config.yaml
n_layer: 12
d_model: 160
n_head: 5
n_kv_head: 5
head_dim: 32
d_mlp: 576
vocab_size: 9493
activation: "relu"
norm: "layernorm"
norm_place: "pre"
norm_eps: 1e-05
positions: "learned"
qk_norm: false
attn_scale: 0.177
bias: "all"
tie_embeddings: true
parallel_block: false
init: "normal"
init_std_qkv: 0.0395
init_std_o: 0.0395
init_std_up: 0.0395
init_std_down: 0.0395
optimizer: "muon_variant"
lr: 0.00358
beta1: 0.93
weight_decay: 0.06
lr_head: 0.0127
grad_clip: 1.0
warmup_steps: 200
schedule: "wsd"
decay_fraction: 0.794
decay_shape: "linear"
final_lr_fraction: 0.05
batch_tokens: 32768
seq_len: 512
doc_mask: false
train_tokens: 233500000
steps: 7126
dataset: "wikipedia_en"
Each number is 128 + 32 x the weight over its row's rms, rounded and kept within 0 to 255. Layers, rows and columns count from 0. Numbers have three digits each. The size before them is the row's rms in percent of the matrix's.

# o: layer 8 attention output (transposed), 160x160, rms 0.128, rows 10-59, columns 80-159
# v: layer 8 attention value, 160x160, rms 0.151, rows 11-59, columns 80-159
# q: layer 8 attention query, 160x160, rms 0.129, rows 32-63, columns 80-159
# k: layer 8 attention key, 160x160, rms 0.129, rows 32-63, columns 80-159
o10 090:127160123095139132115084109144124104136077110150138132077109107153094177119083135174133158176115057121155130112114109184158088095115151126121180140142056114195168091143105127126092168132166084125178097115136126118138094132102142115165096110
v11 083:124114092126136114185124135156157148117110109153090120055138154183147113150128112124080157146112211124160195102117163162102147116114144172165134087121153122135131105124087117143198111172139123136100119064068026105129159104097105095114197183
o11 083:156112164151126124130099146130130102170110139122131130182173107090129108085118146121128045107145074150070124111134172133127077130151145072114155148102096173096152178149076095145153132111168167181085135118149138165129174114165214108121087185
v12 088:102117124103107118164124171143133167137064146178135105155153091134155133141160138086130073091162127177052165126166106125150151175094172060131114091165142125158107141142092195101169110082111179078091141165150162065085101115106131119166074137
o12 084:165134082177076152161151064108134085073130156094116125087084136192148087102117168134167148167089140152213137143052122112118091108103124112109171126087108140141151080171162128176087154123146105179117100101104107169138132131115180068098160137
v13 092:175120087103130132122073184151097133136167083107146136111112131133112156159160100146173048138171159146116100139136077121097122093128159094148118105157164157124102053134116100184154139112112108134095088171143089070119163176124096136096106115
o13 090:087068158107149093118177111088123119110114109140126132117050098162133072103182089129160144106078118121165181111174166134153151178115175161139143167109132111136087090109150100076160099113126180174137145161092143145155171115155121111170216129
v14 095:127131150138147103128117145157129052092100125104069118187134189163090163135138090132132193187074175111105148077144117095100066123057182084198153164098082096156094119096168162118121151152117079119126107118125094057107185164150114164118144109
o14 087:133076096173138135115157075182166167184117109114158118129133028097152133143068125069157126121170113136075165174135111106147160134166126147115139094169167170161131153104158181168144131106150170126144072147096121092115097099135159090135120174
v15 089:161163121067127128185124117136130100140157125076097148113145118064147134086154150130139114134156121078158105135117136123107190044139125115173088133178162091157108163143114087091135165178083126087063121182124168166071160162116132160143125077
o15 084:177147169112120137069137119058122117151174091140129066131160117114176124159118095037156145107096125140129149065116138139139101184111141189110127161084083152116098132176116121171131118133141130160172136101160091159135116115144109125179137136
v16 087:129133170130193156134156185141154092130142153134141154179123172140146127142089146134138114116197208082108110078100089097088174105119114121104137081085083138114135147122137082048081094119097129124134168151099164114140113141081105111112068161
o16 086:154143113108091109143134081110164138117151197150177086125091147109140123162147121161140157116150103136092120199159132069230123195161077136151146097107129161094112143074140133157122112132130156128152131148095166128119120136099155179116190104
v17 092:148064179149112209138150113101145137147104174161149079102090133020097114101127087094162127228114165179150132126177146111160186128107142206062131115096148136100094157150106094085121191110172106135127154164134127063131139130119105150157154092
o17 090:151133138190136125125081138098157024151096139137146156162129095186121100167075109134155182112101136100153112132103068153111106111071170108162115085130138171171097141106197102200121097100115121117162173138120206179107113149115134154082099109
v18 088:114166107106154080101149171144103149106116134122113085160126127081133095095112109199153106128102143148168099149127115180120181082090102094118129105082108130108108078095116151160179194062179115062184140140149200141172187090185110126136083130
o18 088:136141160127123093128106060142153149131138099151158157094094052126138136144145125130116171114137164116090117172118158186126134169143135158135148138183134100120108151132122093119120117143105093139043110086168103095073074097108171106106180122
v19 094:089103124143181103147160063094165117100100158128132147140122131149161117084138096105072147109172106129124107112124144168122129150129120113159117099132109139120088086117110160153078148151120117161141152090194121108132107112119091126138106093
o19 093:063119117152134108100126099118181186145181160159108104071119168152085114096192132143159130201145144078146114065108156129184085099154111145062103107142172119185136165168129095093101129100166094161139114088145181129116123120104125070102092146
v20 089:096103140135064175111153161133123099151052164132125153153162115145162167115086104129144145093181100059096173146111145137157122064095121138211108110128137084140146150128073106148154127108090128082115102118076113103145159134128157084163141129
o20 089:162126111138176160098111116108134149122150138113157091103157125125170149120156135134133092191111188176160111119118147068120113210124156098088167093154116154121092139151142177132148099153160115148110190112185073147097157093110114110116096096
v21 087:101096112159119187154115149122145116126173125117101099153176186164146175148113154073146195090087110192157078157132164124160141131131109101068163181144080093167166144102088191144090134040096112118122133161139070097115129127138087170110147095
o21 089:143150126128147142075125104150116126120126114096176119051079070159104105125160136181143137165107164155134142134172126188049087064086136172150105102120171173115140174153174123055127147188160144147117124121095199070164133106128085077122120109
v22 082:128088145137172156109158107130086139148115173157167136123145105085138096162203125147145111204123107116061120152095093065142153158123101105094131108133081162157152101175126121121118125131091134127127131094107070069104197130170146191167156080
o22 084:215146125145093100143079128116185146147087111131140125182174118190110173102101123116130115128112156173140117090154089131087155085125139111131137092114138140089100104082170161110120148074191190096146160126093168120114137125134151129080201166
v23 097:124132123151193113145116150113120129143079138093078107084121139173127196116118076106118092090072135154084126147102100142114137073154110135110122082137189129119121118121159125073081114134101198088129054114149126101127137101117150078110148127
o23 089:177108114139006108164095137149092055146166119132140139152131111115088113118098138108132135172166145093139128094195088114152140150119036153128159153130049133126140111137102152140103130081143087165144150067176169145127174105183123131152147145
v24 086:127147141102136104110123093148091110161162172129135154140145095121118119085103119103126094135064153088127121165085051134162158190151108123123091148160138126108116095156206162170153110119112129106103189115095202211160144140118062094093086174
o24 088:173117112163076095105231108122127126125144153133139159118107130135171113146148122115090121161171147116190148088143134112105130109161135125135102125135074126152188107062104112115100209102230145138145086104169095099083118172138094178157152071
v25 082:117200178155119124123086099125127122102097105106124128106079108102117086136139142063165164107168146112156080110122102074186177096062108125147139138179161132136144180166113107097113136129140187147104112113150105164132151126165146114110135073
o25 087:200095149109150103140113159105159160143118124184169094129086127130116190083094092123100100173158113171128119164121209137067129157142150159130154157121149174179105060110092110148106110146080113147124115146103166107119096112123114125118099121
v26 089:129129119108116146134159118138085079159121143141149154131116094146150146130142109108100127135149163182121023082077139126159137145117108117137110155153142104168150167095099150070132154086098165118148088103147071109197153102154154116151102161
o26 084:149158150134160073130117152129165147108138152130102128183167085185114148146116123110138161121088068084104157137162083079065122101105164161090176185111143103133086059109129127139107221114077124168137128082105161122078163185080173101084143108
v27 086:088178135081158175140114120146102156095084152083090137166102063099100136084101110126078091076111152151172128097223144134155121119144176119120090114142136141142110104128078104121171073118108139110125182074140124127161145152164105154124168114
o27 086:163131122188108109152142088108180122083066135189120107085140181082140099119160109126153075166163089096139131112069078078108159158079128146121121136113158107117148184185161156189129156103094135155091096149120082101117183122123165117141115113
v28 092:084183122136139180167107136124096139152143162204113140095091098128082116216063112095187087122110094109131097130129119164126113172112140086150090181084094136169132119121114102155186161109089133082129126084105117118090171139108097138175125116
o28 090:141083134131157125134133109137189127121127092094145120084108139175181141122135172180169153184093163170090214128147137102090141101102159159081155113091143110148148107087111160082085117228124173133132085163139107121062157122163191114090100142
v29 086:091140146133122133080144065078110076140128099121114092080088178209074147102105077142105105119181182131108138177094119138107100118154103158156152126169122123111121098112117137142111131177137086201116057128118148198125083132149145114223099133
o29 084:074137118123133098133109186194139152131185146126152131146130129165177102100121165125175119080109109084150117127186144106138136135158134045114118159126114161117145095120140163148116097074124112118152117105142147121150202102136075166112121120
v30 089:122119165159140133150165031182105125135147076130079129136128095170117178129115121153119112148153111185129098120134144093116146132141168103192114155180194142087206138085112122162160127144115140177125103154080159115058116095157128111133156095
o30 081:159155128113141124133072161094183140126124150202169091169098145077103116104126116124177127111147091078137117119127138166147137168174104126047131131116112109130095091196107111114103161156109135140121072160172042204180097108065147130120137136
v31 090:142184122160121136116101077162097164132067181129131145170120135092170112172117134098074134142108103134108147156154191121080071084085119111137125125120027143160110127117104095088082141146083082112084079143135143110167131143123141131055155169
o31 087:126090169101092106157175166141106058148196122160108081113145146105095133115145132101221138117105165103144140125098120116119094152131130118142121132157141169096086151138138130111202114093175122119175079102138083110091062110166142131137097075
q32 095:171124128149143153141124162139111147191155108133133073119130064093128164098121081111135175173183105072126096080120155144144118163092088147072118070130069100101073166112084119103161173158127122121108130208102068168142094107132207100151078142
k32 093:152092175063131127202121168137134132133095143132077132101203143105086112089109058132073142159116103077114099154088110093124163203169083104114144129168126144068083109068113124149099151082180115130153201106128126201104128169117086128159150210
q33 101:110148161148136118117085126090146107115145105129138146186126121176074118121122166123114076162163118079137123129131121087183178127167120133046130119135108132120142048101136117197096138143117096116120126090170142126154117152117111101157149186
k33 092:091128167163132146110104109071097156121089130178186166128157084163086102104129171137159109168162154136145138069138136152149177121128084148106103090120148129137119134094159124151142086169136079113082061126210112165135164090163104086183124117
q34 097:116111156133132119176167133148109097175128113045127119107105130096132157166052134119096140081098150124145148173083094143133118148137153139100142096117132078085109120123193177111164121095156171097123165169114119144145152157156151158108148160
k34 087:139118142158123100188110143187089106163113103066137141183142171117171124126095143128142082070125160103127095135130078136090124155100172131119092115167146072111141110092116105154084150085093195116136206151160147116151121120101106103158191138
q35 102:120175191103110099098146176127114058143159113144154177146128140163114102150155150106119144088121134141075148114194147143076159146119124152169106124104170116090085094115133092129096148178086098158106134135153137157124129132133105110132103144
k35 095:091169173151136129062172138199121096127189114121184169164137152096133090167154092118111128115123166095126153108125168138058120134174129159134136139149128074106102146136152180133106121159106066109140052155153121178174138162133125080095107122
q36 093:103068139121097122106156160195151119148180132084140089133074083114147155165180161092141165123116116160201104100104130126151113114121125076145095129090141153119164098139078082115165108114136091211162118098103140107124117151128111122175147117
k36 086:126087087081218087096150113190157134103153114110155089054090064143133117154209149138180174088113099147194162130101087123128100072112135150109107165104117110122165114146112126152132053091180126174148119124121167140111134162096135145124127099
q37 092:101176115149162119101109149099104122130147103111151088053153135170111121171080148166177111150099133128158120119122076131147140147093059147143156231206111055113173177122144132124116065115169079114125091117130114098128078187123140169145110191
k37 083:143110073116151187117089127123152143133108093132118146100101107203101111173095175099188132174135128149112141110116096156157171167091113113144081128166094049087153139129081093135089165182135058102139166090174089094155096185106105147122140163
q38 089:097142158108167167157087136151140140176095135146142140141126148148159087055107086116136115120153112137129196184120098155063100143115104074102215151127101117087111085150134081166150132096155121104136186117143129127140174109180054157105081116
k38 089:085208127072177099124088134202129137182068172163105141133124102137186148136135134138134107078147117113118177129112146146048111087118080084083158168098135116164151113157140099136154165113145145125123189115123078188134130104154107111071113104
q39 089:129093099147156153103135102134139073157131131127147175067199156138138109083154079102163107159105138156123152144157135142126101154158073164135087123095156141134140152118160150143188114175172140169053159128114138146135230146134124152111065124
k39 094:071120104124183133077189154190168113169119174131118108114169131103158103148115064135121097166133168080143129109161116140099098125101069197092092151121171084141134144108142159143156105166195098120100099150194137139154140194112134132131078140
q40 090:164149103145147122081218110128135101109183129060074139033086132104110101068123146155120136150137091179102106106155139133090101146104130100133173213120118116158106169198163124111155158143121139170126133090104103100094154102152118114116133084
k40 089:123118182117135104113182095182179168106154141157092122124072153117126097120143129161149161157103060165145135144103156177126116170118143092121188196121105153174132124151150114065131184083101084213141131104123064125138101159142078138138111107
q41 083:117064182103123133100078123126145077096096123102136125146133110156123089129136163160146173162188124183165168125134170193153135142157087157117125132126090136145132083086127130148132150125134097132108112115068183121195141129045072094097173120
k41 081:108056130108149123093095153218092124097111123124142121102131161138114156161139160175177142081115117179159165114113136146143133119131104062145151131123160172120103128067145115153136106172115118131149120151094122137181167105057104104132143168
q42 091:102112162088113083125103090121165111153155155099127132148110091132182101096128065115105131147133108066108143127101109100144166134124136179120111155113150153179144176075157167153156127110126118149183114143108159116122145112127195175199126123
k42 082:101094123103103138178185131116160197118166094149128123155073096101106173123121079112171111138108150127121168162046091111164103126170132171100111127115161127165172098109138109150172070119096182102134175136083117120111145097120157182169117089
q43 095:090086143124173085096102171158140117134107099059180136107109168112160079157118131122157155039131126127167140173089099142115177123191220109125144146123172168135149091127109102132161121141098122068177106091142107144137109078134094133112106098
k43 097:098060167140156127127124105127163101153071142094181100146123140106213124103129142111158138067112112125170134153132111166107140106155204134143130142056184140187114110131108090134159081173062106106149165142105129156130127062093129142114111134
q44 094:099139114156185102171220137083108157119118109168189110114143085126132113117103112092130115177089139141117143140060131184052119084076096152145211123124101116158068090130096122148165130162098216121153129164166113110126103130103131112155140115
k44 083:090083126123173120131148141111141162110128126137182139174138122167102128152091141114117103192071152105092136123102181076063148096073131128164205106054100135137142145111123216130169145099127153132132111121146178071072117077134105061117101115
q45 090:131152108122135169143142126146122171146109104173153145150103055162063157123095176137124117062132062129082111123080180175098103138117108100158102170162119122170171105134144176084069106134141042044140162158114149097108111110229111078132124138
k45 082:170150094098193198124112125160135179148097093171102121106156066153105174058095178100111123117113138186113130152146144207154134114156078134102116110113149103153115148151111108157070119183176082095155131160118103069081121118144147124163097165
q46 103:145147135157147158191107122084124090129102124124137150191118112144160142116072134126157159140116200052125110111197129156108160093135030129126171108143136152175157099113122134151117086111136162115066110087139134125096115089113143060101199167
k46 101:195114157149142140161206095051126145141087095089114133178085092171172119107101148133106126142116197169095127102164135122142155145109111152118143135124144212154047121091158126124126107157140118109094109175121142191079134134193129067112153086
q47 094:146173087097101112158160150062158077161130044152164153167118116076149121089159140140126107084163127141125160141163150151158148142148193178172116146138181117076100100191115121141097145111078153158123118121097125110125165160097133083098125081
k47 090:110135071075151139095148118135118089146124093208092128171088166058121133117077132147064160061096165138121188133163159140147195130119193154183106116178102135129093117119167159171133111176100082124161076081159135115135137102104101101146167110
q48 108:113146106112114144076153100194122149159137156138079083122155143069097152111161100153141133040123101114119118118109121159149097115128114139111114112127137122125107190181203130104190157116151134128139107152135165169169104116125159101128183123
k48 097:125155158082077092160061066107129110102124129142128123129146120100114102098140152162190153088100123099139116111184126085154083128155143176155083096123151202126133165174138127113114167037122180161159126050145115147138159112110103120123187141
q49 096:136165197150117128135127108087129111124097138131153119149117105160088134130093142184139128197142143136072140168118144148075121098134161120152103109179117142121136106138099137143096080123119119214114111092135113114131116112063098127132098119
k49 097:158152138185142139066093151149137149088144109138116175136141121098105074101100092158116152107155104171074145093064139145087133138104136124142144065133102193138112111133154102130133120138045103148162099189144063166122106138120176086140108096
q50 100:134099147196089111144123143120068205115141179159091183163115206109114133142199127098124145151149165112127142097070130161108133121153117114191087082108117114139099125169137107046184079093119137129115115160099096108149074134157083164153140072
k50 092:132158126135115175157136082139073196104111149111126104137090155082069106112143162080129116094124144113151093127068143110132175100115146154177141170113124126181088119164130117099187147065143134186146083143164153168176093086141157116107140098
q51 089:129117144123135177132174082030133142146073131087095152083071129079112109125156119133117211130186137164175147106169067121149077141157108163161098123169108172195136081135105148098126156075098184158089136109122143112145121132085108154187087149
k51 088:131125110138146138173150132073125118128176187182071170050120136142135090126095110145072134112148145125153155095097102155091102166108164147123150079139074167189120131153140120147130085146069106178132146128094091146092122161110071136122086087
q52 090:113086101141124082198110140104060132154148171155061123101108112089135129097104133134200168115098128143132195178131197118136133153115098117074136133153142090143172102138092117112133160189147136148089099122222125118151159115118163152102134160
k52 087:142121151124071135188091136183104091155174162144095108091142175102111130084092116099100132149127134125058150149139181148184099174156170117076112200151101117114146125109100122122116175146196165104153118114174128155135129125118087156120084051
q53 099:139096115107181138095171162128108165075155106114161165058079084121172156133065159129146115145138124124110128100090100165187139147064157113153141098155106099121104122132096096084163146108158122096116133175131104124145081170144158154111139084
k53 092:132160104168101166107150113142106156136184111099136100092159071110110169176141174122136129156063150125134074131183099154144123141083087142151162169141112089133136130092128096121115148090182135166099165090155087127075065140194133123168141129
q54 114:091120147152147132183170096100121091079085124123143144125120145144180141114140154180091133174113200109108082187140098070142118164178101135136074118211112132156175094083125087179084081155162092192130169099082113107103101138135055163114149132
k54 104:125093103136108239111178139111133131167087180113161127125107079079172131118101120125155170152143170133148150166154135078144117124108115096114089135139143078146149105100165136141119084126125104151130121197105093180155109132148108217125141110
q55 092:075102147152136124154147153122179072084105122106171131101104160089052125105106129074135098131098140081141106123135126153146127156117131081156114143175146070167164163143098146134135140108169115088083102155155144164183142086133136117146062140
k55 088:140178150130152149152120132124117130093121147138110036092117161157087132154134150132047132119105105113152168130171119162195133178144142111165069100134094054179156107155086125159098136138146102053137124173138124150159134068123109135105043129
q56 104:167046126168161120155122172092118142125129142173130175157128136151100142172108139204141145113123175124156121137145101114106148124163128119154131125143109131169072153129112138104155168133160152092123130086092106151070134118065039072097148142
k56 092:155124096165146162136137148114126067115102154172081122112134149124082138127122158152161109082167223136116122121118133107147144084080177140121127151091110157173038159117132111111103163146132180095169152129143099126082126112088172129147080120
q57 092:113145114125150155150096133165115112157121123076117131093145141091154156101076071163079121106111168184145088191084169193137083102090138158137166140049121125168138165159181124097162207128162122130151154191123104150170090156128134087105125104
k57 096:113084155117149164128073097161112133126149112120120164141114130087106158121086101190102135145157128136110115185090159159137074088145131107144111081123106111156137144136114158071170171105178196100142157129091137114158065101109108133150130135
q58 088:166140112076057196134149125092092099129129088112128137111089128159118130129090173116148135155149162135120132102122104111136113085141098124093096192168166135146133105185096104108134121135164082159138126053119081129083126129193158172096127120
k58 083:185160129129122171117086107098095134203127123159124094065121165088134170124159102100058118105165107171128137118087111090144134153112124108112101136156129113124099152174061144105124112142143105143140134098150091104033130128173165081156095100
q59 095:137107129188093151089138146142080120166170086123126162076183164145116075111079127183145103137122188097125126148117169148131114120119123179170056129087105148133066143155128133191167152154175086160109153164114164134148195152178173108095186083
k59 090:143081063104086143106166121173095114144128150112104143134165112107145126135127091180152145168099196096146112163117127137133145110125146141143138118146155156137127122106153123165168175150165125108122082098182188140171108108149163092137154119
q60 093:128141183162115099083128163189114123133135207152117115153133121110132133137086136077148140117126076158146134128129092123103120179121081133117184148080116117053109129128140165155136163126171087129164111159179058129152134164155163087122138105
k60 089:105133168107122125111112151188107167086123119162076096121152141069166152142112131076135116162115152085114161130126121127120182170090065118080111167056156123037137131144101155184105203101122143145073125105168088096143184110119158114097121136
q61 088:095118105146141082161117066103094128117151161053123115129179154179078099122115123188223150128125126127117133111087081140137125100149148194133172147066173148166087102055117129139128159117117135188130129125105126163100158121106160089074042170
k61 086:121101147152159127076107098078121113153121204118107089116158134174088114131113127135095107104132152185112157084085144138143120156119166156152197099126132135118107037066148111121144128111107160125128115125119107174131188105119117132113112158
q62 095:163138125156123179059144108152116183113160118186134142140135108078177117107181079151148086139096137161151122127084121160096134112103171140153110119095091073075133108160158136114178200135213111144088173115112108141158094111087156174127143096
k62 095:133150113129105192147122087164065096088141133098096160084147185134197090065134083134127105111070162159125124144136103128113088077085152114123154127139105101154136093115166151141111188110154092120097120058093112146141121128112169180117112181
q63 095:171179094095123155099127150166101144133145132105141114144161086133172143102089194136137123156174113152102132119153103098121143076132053135149161110074137133058102205182146131103148098106139125121205189143133120180163112175109137096123104143
k63 088:137129128098111113150108098136114151156081107134175107119154133155152095158091149186101094138112127127141100108117133137129129099135091128186163101102128134083147150125125172106118106107149137162177194161147170084187134163131104127111153190
v32 097:129093184147179138083131090187185102077139175181141151192101155175138158113173106147164160194115134120135104175095130129085105154127124165160128065142102091163146114093173057125157069129141125137117154042070093107142071127129057148167162130
o32 109:136066113098139130102145138185110135155117082155122102174120081121195145175130094132128138167145132162138178134052153077103147133090154135106134113115179150119104139121085151103065081148133149108193103157156046087136155186130143135169139131
v33 091:114180111112154109171159184077071156143161130120150130108094102096091145122090147123108140101154041153060177106149170143153051147076147173093124140103188119157119126153117159103135121127124158121159140197145141165136184153093160082102128123
o33 097:052094126105199058186113127129100135179091082110112146138184116144099112115170121104189116106081074106134151153199141125161109161105128138154142179126160181110143157136080162145129142118087115122123085106152152135174170086107119125070123148
v34 086:139118184197147133090139087156130135097178125112128130171096158146132116142119105164170114121119215091085108192075134146153138109178143132187100169143104157049107097055122087186153120065159152157148098118125171112100108162100104152092142133
o34 092:134123084147078101109168136141148132095140181133110091163109150198091119185162125123111171114183129133153120132067155105081170065040140153155138123100138081146134121089138135121139129115125122191094124131127148156103172190132101109151095115
v35 083:095067082175156127132184139155144130094122131109134161094108205164125106116166133169117129140084194108176164161105060142081174133133150136116164078129160138128193136146145093079122168172119087072143103098102110135139118150148119137194204119
o35 087:091165119074130123117120121133144136154164113167155116075168112086141125146190100157116107111150171203161118089074197126091143124139153151132156124184115140171138080107061087111188108121150112114151139092127131108108151166132114122188117145
v36 091:172181126057053122106090115153132126175119170131144152142137146159079130158073078158162149172119188141144164083131155159120094136094109159146116105187121103122146168128103056199115121093109101112146111104171170073137102085160122160138107128
o36 093:150187083101093180132074068130167108118092116160136133147112159106138119138109134139139134113100154151110143180113142123161152099125113149125081129164181050090213099184143110132094111189092074062106148112203139106140126096184136102116106147
v37 094:125175174163098091116092118164117107157091177090128131140106165122166113175107136126200120194147188054124126112073215105070131093097061144149087097126063144134149117117183170116136109127099104173098157148112135148161144152132171079122134082
o37 096:129130198145070117141115115182109107124170111113159095240175101062153174089102121134113122140152161090095121142107136116140133083153102091176087113144143086128132103091101162137144122084145162158133165146133156158124092117156098140131091113
v38 083:103122164096097176087133109143096121152119143128113047180119124121134141160160125153190121187113189116087058113126110077153119088084061100148117080130143139152113116143087137145186135132172094108094158079085134170112126104105103127097164118
o38 084:090128121123122085163155106144115121163094141144169129236121149111180133120147112115056139125118165125115094124099148141160119061111132122143168055165123138080155125101154150075105130114123137156133164121076108178123128148117153147074183091
v39 084:120138129137196121133049122119087091130061061151147110124100138127113082113090125130168075188138116139120106158127105171120119106062153138112103111154135136186108182159137090145083120140205131148121142139151169124175106120110159128153094110
o39 080:108087146115110104082130118179121064113105061129101095232114111152151085114098180112115171129078112162149157100196175144148150128113153103124124125135068125080133152087155075161058144174159115094108113180147174163130162100082094155115143144
v40 090:117095150176160107077080096128135063130151135137120162143186104123133183163160160099115086135068099104077113137109108108126150176219139167184107158173135121159118111082080148137156182148128123118109102121111080138153150146117150175230081115
o40 094:108090116118124043133103163126166141125192163118107160109149173118114156166156138156149158142141065115188167121075077098148121123237149092079094137124098119110142108078143140187138158167106143219153084119141050132153120124073116140144088119
v41 084:117091123142191122155153115097155134122124144090158108150156139111171131100170110066116104100127175144157120131122099084126137149155150059161115158109092132080125076139126134114147127177169094163170166151103141136144110061150132128127100153
o41 082:154171134166128087084105157111092108093131186146168134150098126137159116110185102155083171127150144153192120117165106034136063131136133114118093132123120089159140140107156173086147153106167181154091133106080041134111112139126101118141173151
v42 091:103140162189102123145048108163129104120164135129113078166103174125137184125117147120131097132163117164095104180130095053163113094096141184104142138148089145126148130091164160106150183132172166156101157111079158129060157167126116160103130154
o42 094:129087119192123133167103112129052126170129161095112136171147141152123091197114093145128107125124182174092154115134095123128089126126185168159166096128128148127103182083149171111121137087173104144127175102118145126097145082108149165085144121
v43 087:145109089161136138118102120120153137077133175137149112198082109174086131114178133120132110200122176151125141153138127062168103141118100134118119151162099132128108092121042118156168098097088179181072128169146102173126151117086117142143103154
o43 094:105129138123108093169079129182108103115115181120080138212156111107154144113076165157136142139162164146079161183083136082149130107144036093124151169099121105088146095157145163124180114110133214203131124140142089126155124137129091074155142115
v44 074:101145084082078108131136085111136170203151129162106151121131095098104188142166072109150134129135080185175071103155167113141080095096112147142099154089155106145105149101093142130141164143081098110181146146137157107087120104138121047151124126
o44 085:150082113123188113153120141157155154190113140179099171131141110122121158128084131163155130047154133096094059093134037209162118155088119153131104139139123115152121140142160113125148084137121140082120042163123151053118117127135171149154148107
v45 085:199097103152087113131072055088095142115187137097069124104126134138124121096141137159123112143097217103065207118118144106103164189129103142144166099179123081137141154058177121190128140101090112102141120146115157134104076174113092168134115118
o45 090:153127125136088139134066047113175137153139135129132069127078121138165153167109143130126140135198139164147143095069138074142139148112159142125071065146117092085167128098194127187137114109165148154140115135180182163119077133178132117123160173
v46 082:077097087144110099116119109115093151164158147143109230041158141090115111136141085149105079106138114156115128154136104127120178090095131178147131084173135143131148162213152176135187165104117122125100133161132147140228126110121126122116105178
o46 093:113156131150148115170142100083120128107141141138144139154162134088131064084109065126114110141127178151100156121197153099126130120142139182138137117133132107139139107113114156145088134170123190163028098118161200105167163112040139132124129151
v47 089:184200167076115171141174135136098246173108124104107131131111131213174101119174093139132106075152144145142136144143127135114163102109135093102173127111130143041178155128130137066085125140058111141112150120094114130106133153098127171130080111
o47 091:127150107117134188164218175083148177161123123167090189191116119102149111086141078114068084073155107127115096121095131119128086100107164133134115102155157152113115105198158137150182122083124130113106178146121114140098134136092112148158045104
v48 083:086142152177144131112100138130079157122090146122148127162102125120136109127136181138129081133102124147122155127126186075135082145160147123150191190135163153169082108166083187118167140110111159089102047167101136071172103094133090087029079105
o48 082:111096197194170106109140131114030135100143158144114079101151176131133091129117127118193140200152139055117160126149125115178152127107083154167140110175150150146151123154120077145125154062143179124089114104121114123165143102120112161109086140
v49 100:100123107111177131099106089120153142082102123115121159155134194142220132155150098191132129153139177105118128115067142137123135164084128141154138123189072112160131145124107060133134108136094131155089162120120137146047134070146113189158128079
o49 107:086165093111086157134060138200147135101096162128087108244140139154131122137151083133113157141171131077127144113133100085100162112167083103095113136164092150112187122141115093116096111097133145118164124093187128135127158143161122168164215114
v50 086:128153163156147137124078077138155153071066130106094108160126110179169105138162154193145160159096137084114153145089069121124187131106191106206107108197166071143144142123137090152128128080153122135163119114081117132116159155043061120155117121
o50 096:095079099131098134073143062092158168118135125135115158126082127146149087117166169156121187205123141155106179143110162109118128172138151155167084103137135170105147123136147122117121055070098151143144158141139143159167177129097085170145111112
v51 088:137090115089145085131107213174165060131143086134105133129165189159107155116122098181155126171043186164178112128120096114150115169178120106158149131164157159158161135098112148141168117088108098176121079079104119077157115102133125121074175141
o51 089:131098098100133176124161148125125066114097123128151111062072132163082139127160160156116136129155128143124108107075157126205156123128169108055096138148077125216105133181145106108135089160122093183133167152171089137118112131181086080135140120
v52 083:139182132095199119101105132110177093167133184099140104125160142190133069092130149119178080074085113074113182142088105164130133152096156126130135141164094173103079125113137140100133147099130208162141126145192146120097083054134136107177076142
o52 085:145115097138136106117104175139128082161107108130107142181080142159117161207136149077141167120158134140123190127200127102118173113171115082088129167203136139062117134137152137174101113150073113100109115078119078066055134118132144145160134089
v53 085:109128109106091144148095122113108178192141152153132171126127131075152086143113093142141118124186122168112111140158094072134142088116159134148108102065081170118096143077176150151123192141161155131144098121103128142057137119054152127126131133
o53 082:109112155146113121148136110170078089149103165126102125135145133064105132110161143130119131093171162057069164154164073066117139136145120188163108099167147109095102118106166159107049175131150149072122108154085158134128165135069150143131110155
v54 081:072175120125125134149190141135053161134132128160115156178095155115119085066053180141124135081156154146150122080150117213116128078134101106073118178168113149117148089169092131125140117130098086100113091175200130135175153110102128118168107095
o54 089:202151107136135102131158143158156119103120136183175152111083103094130072085102156055141074097140110122172102087164145135129170155115113107151136121135137089121121129173097144150143117083081111105156087147141138148182112112109159148102125215
v55 091:156113153156127122051086179115083101138170139119153083119127096124124104138131211053173135132123090094166156105190108164124143093108168129098128148085090092136141120207108105102126056147109135116104117140146136105147118138184161092131131160
o55 094:087104151109171128141094218117102164120148112119164092175057130117131126125136150083148116169119099113136177130156146153147129104131116115091155160134135133093096173132141129114146186222139121122151119084162111083132065079136117061168136101
v56 096:085129115163098165169076124133175084135090098119109158151219142108088130164137112106152114201086176034165132159092161121132199185110111155157143104173127069153133156079097108136048135085143176110097138101093134191083141150133094109093116155
o56 103:102131143124094157175138126114117158149102128167117087175142078153109153092094098138094139206126127115076094179050176108127159147128107106080067099185104128180141149069114105116096139193188072126113161156148101157100089094119182122146132175
v57 089:120088166168176089143152149131152089126122145146136194103109165109121066141120112080171096119131157115073099063129195102083189146103076083137117156159152109158163207166103082064169148106104144077115115137161132087134139089128110119142152131
o57 087:091166141118138127111112129162193126107155188098177118186129111096112149179152146089083130152104134141168090087137128153137120142113078090071108190130216061094181101066080104152124112120120145146130159124114157100130144166136126115129166157
v58 099:110056113118160170126129111153122102135125115129130165134114203172125132189118159197156093174080164116125174162078130149205112162159151176153070140164128111149093128078127150146093150076147129098134131056091100132134144148098112130122051150
o58 096:118100145117057072113095090166149108147092166126103085158110137119102111125115138168149142160174110142130141168074167123133182146140162097110056136155162116141115123139200113181143113088171127163191116128090109192111132121086110103100163128
v59 090:074127132090139129057083171125150140100108148106077122143138151104121149153208158147162084116184140097099177061109137126094175129103088090167126178147128093147150162143112107135143119071132190095086145110187106086180122098102061102139121134
o59 094:098120109149146137104177168131156136110099177148096100171163105112171096129141134096128127192052096090104192097118136128135133077142105060121162141116169085086140133148112129153198103163139139139067108132183111161115150118182130101097098108